{"num_hidden_layers": 12, "hidden_size": 320, "num_attention_heads": 10, "num_key_value_heads": 10, "head_dim": 32, "intermediate_size": 1280, "vocab_size": 2048, "hidden_act": "gelu", "norm": "layernorm", "norm_place": "pre", "norm_eps": 1e-06, "positions": "rope", "rope_theta": 10000.0, "rope_fraction": 0.25, "qk_norm": false, "attn_scale": 0.177, "bias": "all", "tie_word_embeddings": false, "parallel_block": false, "init": "normal", "init_std_qkv": 0.0208, "init_std_o": 0.0, "init_std_up": 0.0208, "init_std_down": 0.0, "optimizer": "soap_variant", "learning_rate": 0.00368, "beta1": 0.95, "beta2": 0.98, "weight_decay": 0.27, "lr_head": 0.00627, "max_grad_norm": 2.0, "warmup_steps": 200, "schedule": "wsd", "decay_fraction": 0.614, "decay_shape": "linear", "final_lr_fraction": 0.1, "batch_tokens": [131072, 262144, 393216], "max_seq_len": 1024, "doc_mask": true, "train_tokens": 590200000, "max_steps": 2408, "dataset": "wikipedia_en"}
Each number is 128 + 32 x the weight over its row's rms, rounded and kept within 0 to 255. Layers, rows and columns count from 0. Numbers have three digits each. The size before them is the row's rms in percent of the matrix's.

# v: layer 5 attention value, 320x320, rms 0.0592, rows 168-219, columns 128-159
# o: layer 5 attention output (transposed), 320x320, rms 0.0547, rows 168-219, columns 128-159
# q: layer 5 attention query, 320x320, rms 0.0689, rows 192-223, columns 128-159
# k: layer 5 attention key, 320x320, rms 0.0697, rows 192-223, columns 128-159
v168 099:124113157075136134132160133160130084072105149194158122113110135112074131145116102194149136129129
o168 094:117049134077112176135144118133165199134166086052113084129155115178175143201091128200127096125102
v169 098:157086157199156145095098067119166129078203164071142105141154162123131163133108110098090107201156
o169 098:107134113146185074107148107090159139155069109138169141189123153088052069108129188105183117165047
v170 111:088155113130109109133176102132156097178127133153091101146075149203166133107130121092099100184148
o170 101:103107136153102124131127176229113122091124161154162090096125180132177173129173104121094103137118
v171 100:133148081147188162061145128226115156096111090111123145106162104138116159111095182119167100161147
o171 096:094141118111104152125142174106127101092070141127169067165135157110136162083097114197143154117093
v172 101:107131129120114072153106131183121119166126096081195148105063153112175126127086139140135190170101
o172 098:186100134178122143093111170091142158106096149164063118111148117168167110086193131142139187135119
v173 100:083072144138115172150056155100137175116125121134147126154089090126125119109154095098179124167130
o173 099:119105130106071080130133157144107137056072092144140175109141059162112153106140159132140087180113
v174 109:096146074127122100102163130093122174189122140094110153128174086164174118115149165108133119106115
o174 100:111128107148133141131119144114158128133175170153105115117138153111082111147183137138153196115135
v175 098:124163140149086150138151142145109129093128102156109119142111122112148129142150112166152119134139
o175 095:151139161118107128077119150147130096159107173126075112078151136149192105137164175147121102119105
v176 101:165193099081125111153134170106141087103153123099140116108172105140175143155177046136177099104135
o176 093:143122047101107096110117091125098209155089208180124048187134102156163092103146177101111143137114
v177 107:109123118088155131092119140137142152110155133146088167093089108144128087111175086099097108113043
o177 101:095102103081149125089138142145214190089144138128124090183109108133143100115158100126132202100138
v178 096:161154168125105117146119110103138192128135137099068215081156140130039166152126119114159166157142
o178 091:146054176134090105116171077206087184097134074084113089105088173116111134154143121149115141115129
v179 100:147130112109080115138108165151134169113163141085141108123107095144110121130229084133132127118130
o179 099:113101120140157167105140113125168108149200103151137119098130080123168126092017165087093205105112
v180 110:141090126150161071103137113132094148170131152135078096082175153135104190109147117132078124163129
o180 101:075106149111154130137086139137153151109090144098170105079110109161133119118104122141166056155131
v181 114:159155128147114085152139085165140136079124191099150166103087084113141119098186144113101154128102
o181 105:073163138131132095153082143111124118112223051126064159134139111076061121096081097176132078162112
v182 104:134135172093111125114088115169100154111090202081100115116114120161078182073168144201117123088134
o182 100:159131112148098107111120137146127105084126113167097141118130137133162168153082115098131127170138
v183 102:186116142087149150179156083168130119083119131069120183137149102146124185106129107103094088139098
o183 098:147137179134140073119095123122180132174171095171133137154134089165104165133134172098174129195131
v184 099:193115175133121117126109153183113074067171160115097097157090184162118052154185135115154109133069
o184 094:070080123101215140146165154150114105169162124099133112162059106080117166096106085144092117186126
v185 102:127163093167130103126082143145113152084117082111198147157105102111136094174102092172112111133174
o185 094:186078111100075183151116120117097148108152166094096112123128070138117157046092095146123177138128
v186 097:061122170184173063113123118121100172147119107136159094106111123216200167106084078125122197136149
o186 095:130086073149122152133171145145072121093100132131102212168146141145130117137090118112127067175106
v187 097:122093139073137163163140122083104145098119099139099106164109135091155138088160175120145131159153
o187 095:155184108121163076098120133176163144186176154067210139150098150178058096096134108131107111146111
v188 107:124136119176117086120138130101160099147103090110073156101143114151073121141137152086145108093079
o188 101:185098139208139125148163130100124068115107122107160094094139107101086025104138126161053155146130
v189 106:109131098106150154162116129068131193098239123120124094125152104128148149121120122124186172154141
o189 100:104134136149135121103140165112204168129159050165150150156103163166132143119141153151156117149095
v190 101:123115080131145121125132123121086158051112124140139066043151095102085122150056112107158082093170
o190 098:086203132117134143126091108120125126108125089148100143204148148163128117184153120117121122148104
v191 096:154099174107144135128136114153099112118140110081118125123113152128128070118105164150131088121082
o191 097:125172078107156172083150093094111080151143127121147106092131121112183075080063134141124144137086
q192 088:146084074087090126146083117100080107124104102105182195100161161112120123084132167066104110127104
k192 062:100126158111156112190149177099103122103089119138130091195132106094158100176100148143213139103079
q193 107:091055152098124159107136153111101136124086146097179117074156076122133132094139115129111118122159
k193 063:141065097105134068150139143149150120091134070125111154144118203141129153143186105062099134105122
q194 100:133113157128174154115148177101142127133198120162133181130083065102138135122169093163118124156147
k194 098:082164143134137109100149121127164088107102110142069105151101156154192132127146106174130071187111
q195 162:123124119103149129172114105115049106143170095142155207106084118104120121121163153103156117132101
k195 088:144085070129118115091121085106114083131150119107124136097133083115126142120140163133098101079103
q196 083:147140118108139120067077118072079113069174093119099151097177090154130103087041101144116099150192
k196 095:088133092136171146083151130130122077112073050141058137149121132152128181133170129150133121116131
q197 098:123127152099140162118093122128068056099185131123191149076165027102100134085086152117129076118152
k197 071:066123146140127075086159100075155148089132079137102155103123150161131178157078114182125115218075
q198 092:124068135129140143155140142077055116151198140117172174032099074077117162099127149098093140090112
k198 094:138154182115143119174095168166154167145106163168147089172093160147154033108130096118137153134157
q199 089:147105102077117143120152097095151145116131099090161164178128205107147130103189151108127171164144
k199 108:085119199107113091176136138191202176119135139117110121101108170150097090185100094114118164115154
q200 084:185162141145156185198171100141166158111092132121111144142134138138093145103083128120130137081118
k200 082:105137107159156129086170162158099083123137145108195139129137105097124152126128149086118127190092
q201 088:125150142102098068099157168134099153109111154115141099051151166117131172144130105083184162100124
k201 090:131097037169127116145083079067159106177163181132114144148120078166153093122103131180140070143067
q202 087:120152106119098132131126156120106111183081173090109098157168115111068121146089107145106173123122
k202 084:160076129109121083142117109133105100160134105087139166161110181158223132127111098128136133120195
q203 083:132120178201175082124179165100153102177143084130105171166143128094139123165140152152142073135135
k203 083:170149076111158113101158144104123170153115115089131066123101126076126146116101083143088172177157
q204 092:174107133110102132124167127142140145148165076166146087138138102165104141176108101088165137108127
k204 082:059121115149142168096147180099138206113088186135125137133131177107173121128098148108098121228159
q205 081:104111155177097123162138088170147126054071147095144070156128170106161143109151136162109139111158
k205 084:204156077161127079162129151158149110156124126128092123146143079103129172096157160097188097114083
q206 080:148143130123134135105120131131186049147120047122145157145059092087154141132172047135091113135175
k206 084:043176122135166085142127130118111121095129153141129123165146161149102132133108123092215109156096
q207 094:130194130120152127088126095119123151099169139119212114126120081111108137085122106166106117096141
k207 085:142125137108099165144083190155162166158099166150115203130120120108112179079165080094165084145123
q208 082:104176138114126174161119135102144167056152117133103145132141154116142117122150129128147160108155
k208 080:128125075116113148087151165123132100158185113130122132117097103163059118139096102174118096099114
q209 090:153133151140128136120103130138103155142116122163131150134118098151147146133160091168099191151145
k209 084:164120115147126096162157202088134170134109144173109166133124105162157089070157134189148094146107
q210 085:119131136107120135105061090143100127084061099049087079133139182114170203107108103119157121111148
k210 082:051132144156112168109147105064190180092197114185082122135135128131125080160138133087120098121162
q211 086:123114088078149091176148138137119073148128115056151144116152098088075119121038099140144140147117
k211 084:143146121098097150160165085128111113143123107229120123091140134149144070097151166174182096154171
q212 086:117126127091115151107137047151177127097083167166123141135125154119108089166182132140165149130134
k212 086:116096096108105176199132100133152142149150103129097107126149120117130132144073102109199126138138
q213 079:167146134091091105126132149156122097141112091138125109099074130119091085124173116086125184131170
k213 082:082072186103074075157110123053196173189153080204117119106161104164144152032133064163125135087118
q214 085:141155110145105160137092081116046071166112160077153099117039170111097076088123190088159089120095
k214 084:089141139141125066130154171191154139105170146130126154121125061138100121128178195068107132117168
q215 084:139088135109171111168065096066188139121120129120111129101114111081104116120143171158104152136097
k215 080:112134167083084143119165119152126177196126149083118101190157164135118138128137135096119123123113
q216 093:132158159085149136068118134130103117102158181170139126082142077154161194157103128155100139143121
k216 084:108143125103130106154165192131076149162177124064138151157115069092118121145084152115177118154092
q217 085:168142115168141150162101144201026156106157120176095160123160046129133136113093191102102137087090
k217 082:131149130144138075094111131150093081126161148113135150203123142097123074101094108150101114142113
q218 088:149099148125099083132070122185146118129151082124139089111094169137152158152204153094093137114073
k218 081:115152169121167112140121123132106138111071159187159130156167090145145087099105155175094134149100
q219 084:135119177080153139097130173087082069101098091149148105120118123148133144132122139107124117123115
k219 082:135108121183096094176061072113140156190108115113103144161152179083146089095096099116102144117163
q220 078:089127147099137088086129121128160168128090114159114112134168080137195114118106151114134196123132
k220 076:142113135167111191151135164143109160198103142091141131182109130133093140130119120158086132153105
q221 084:164109104146093183123158127120169126167119103139173148146094100107153096104129103079079134146078
k221 082:091108174180125112121156099225116164089099086153095092145111169162142140115165162151115167075124
q222 088:095105178153137149096122174142128110089166115145153092107195096155178116159138115074121172169142
k222 087:121114045079160066162124101121119127119131189102145164144158148112097150178134170167181122079146
q223 079:078145000162087127131122110163189161144134158089143078129105135111130125111088128138132126131168
k223 083:151106130077162161127196095096120125114185147109152096074124132082138132125076134147165103114113
v192 099:157096144143069130113128127064135110132145164118135126099113145147128142119103088153121097136120
o192 088:076135088124148145175127154193103126110096112136136151079085129166095115087094125144117070157097
v193 124:168152215167053120149160079160090134098134152085163101115093133080125129124092132138138132149189
o193 097:085165158088132115076117103113181121110111122098075139136103105083129143123126123136183123169201
v194 105:054097116183114094082117174133094167115130100228145133148160131144173100148138159120137097143074
o194 096:086170095108178129150092132115064162155144144175196131088096095111153106097165147130186073086113
v195 123:111114074102166135113178123113163136074123124197114177094135132120080102123104085113090228130123
o195 093:081118093162107120136152137100111087118169186112153168122130092091154077119136106142105136110124
v196 107:110155132103136089116113084147136113139119114161137122148133088193128118111145174090101098105176
o196 094:141152167058132138123178092066153145108156162091091150173134138146121166126076158103133125142143
v197 109:118125199113072108114110110132105174083085161148123086176096181063060077157089202138145122071100
o197 088:117191138143137138084103155186116162090144133112152107170116088111087079094117108125176126138081
v198 106:123162179142084110155136084150108146141177124125200168141140132103178165169153113140101179134149
o198 089:165148101163116125142146133128116098115121178114128113138082167142152155165106116133157124137166
v199 128:078104148068164147141121144156122070082179084136184078133121169128104117168153164147085189131121
o199 099:132109099101113148139141119127138109141134164111142071092099155134082108138088139071127126149157
v200 121:161082129115162105152127121140106124137157108098220132102196093128143127185087133145098159087107
o200 102:147078154146091134159102148060143130149076171117180113132135105108075133099070119119116124115143
v201 105:125103103184142111102132152090102075089114171109097118144162107133108154133137116103136118098125
o201 090:201062103102137071129068124171148143160106155179157140149143121181150101071160096109075120098167
v202 126:125167132073135162055149134067124157192125152172131161154143094075131108110088157117110153124143
o202 099:154139158126084110144152122118123119064140044156127162100154109176111147124129112137044120148136
v203 110:136106140078125117121088114043113133139181119128126107190139137078134077158149140160120118143091
o203 094:096148157151131106106119161102136103098199161153120123130107106171134070055124154166103116120123
v204 111:161132149216116138101108105083118127083107168168168165091080150118132110170181173143142128121117
o204 090:125120108161102088108074172117096141145061110118133162147114120093107187102142089186091106108119
v205 126:124173105075203139075125135164143150144122073099160153127128112059125115154131100100085189125122
o205 097:195185081127141163158085152132121148067152157117142138122098139112142115141125140119105102082149
v206 114:092154123108086157103139151134107118153155106126135159121122197094133091121093140202111123155114
o206 095:150101099153173159148128105175116097158167139133068145102125150105105100131140107084066156137127
v207 111:199160152137209142143114131092086158054123193082157087134120053134097127129118150093138139107141
o207 092:154151194055110162125112138133185142150119067093138131048133070149110103187149146130157124102133
v208 112:138143126122097157099169080103152153128193147088144188095088107110173109088107086155131187186154
o208 096:135111136076094127140095098086204145132075168125073123144071210106170124076155102076129157191119
v209 128:128178160084059193131147101101118110087161129124176099093119113160105076128141061137149114122103
o209 100:101168134121135126089111101148154169094179111148123104138144118115144118144130098141112132101194
v210 117:125121098117170176160128107123102178110149060139181104096227085151177074108110058124123151144148
o210 100:151181116111089178096118086146089124098081138128173104162125046124154115103145152126118087080085
v211 118:109103151167152121068129094108133052175148105142095129181143141127123129149163153091113129060130
o211 102:141142128053105079136108162143112091154106144071121140107083126112066111048130157128113098150091
v212 108:131093102186119132149188183163168083095141145125094139149129092176129178106116135151153083101171
o212 092:110086148097140078122104123148111120132143145196135087118141120101133140143120202110119153124120
v213 120:164176135178141123102144117162199064072163146137102149122119101187092091074136126167120151134158
o213 100:118123130127123120163152113153058104140091117137174187165107116123160142127119130141195130127158
v214 110:126136112141165137111110115132148109166108142140160150201111095117076185133159116131118100155095
o214 095:074103127118110100082074166182142131126106144142120101124114108104095113135153117171079123119073
v215 113:118121091091078125136092075104140129148075135163134205122113163136144078098118140129062109116079
o215 095:146157145096101180161152151099076098136128157162093181120085127098109151138160111102128125158085
v216 110:138165182136120131151183100089143121058152093116133093148117157134164111123033119169080170147066
o216 094:132168077091114137101189145133113124116150150101073140061067126150094150126163103161138206119175
v217 102:160153155153113140158171106165073107152156135095179144113054087166146120093162162145130086157134
o217 092:114115105137093120116175125081090115125130155130102105141123229139097113141113141162169160108131
v218 110:156154153086121205122074150099122104097196159160082105155102196139101098123085126126113070123108
o218 097:128028133134117116138124158146179140108155134133111060137148124148091063117133105113159164146124
v219 113:096114091099150133073104147180067153120093086095193122177172119152160076175197140139125160076111
o219 090:151125123106098157190077132078133153100125130214143173130168098160118090098092099095135110142133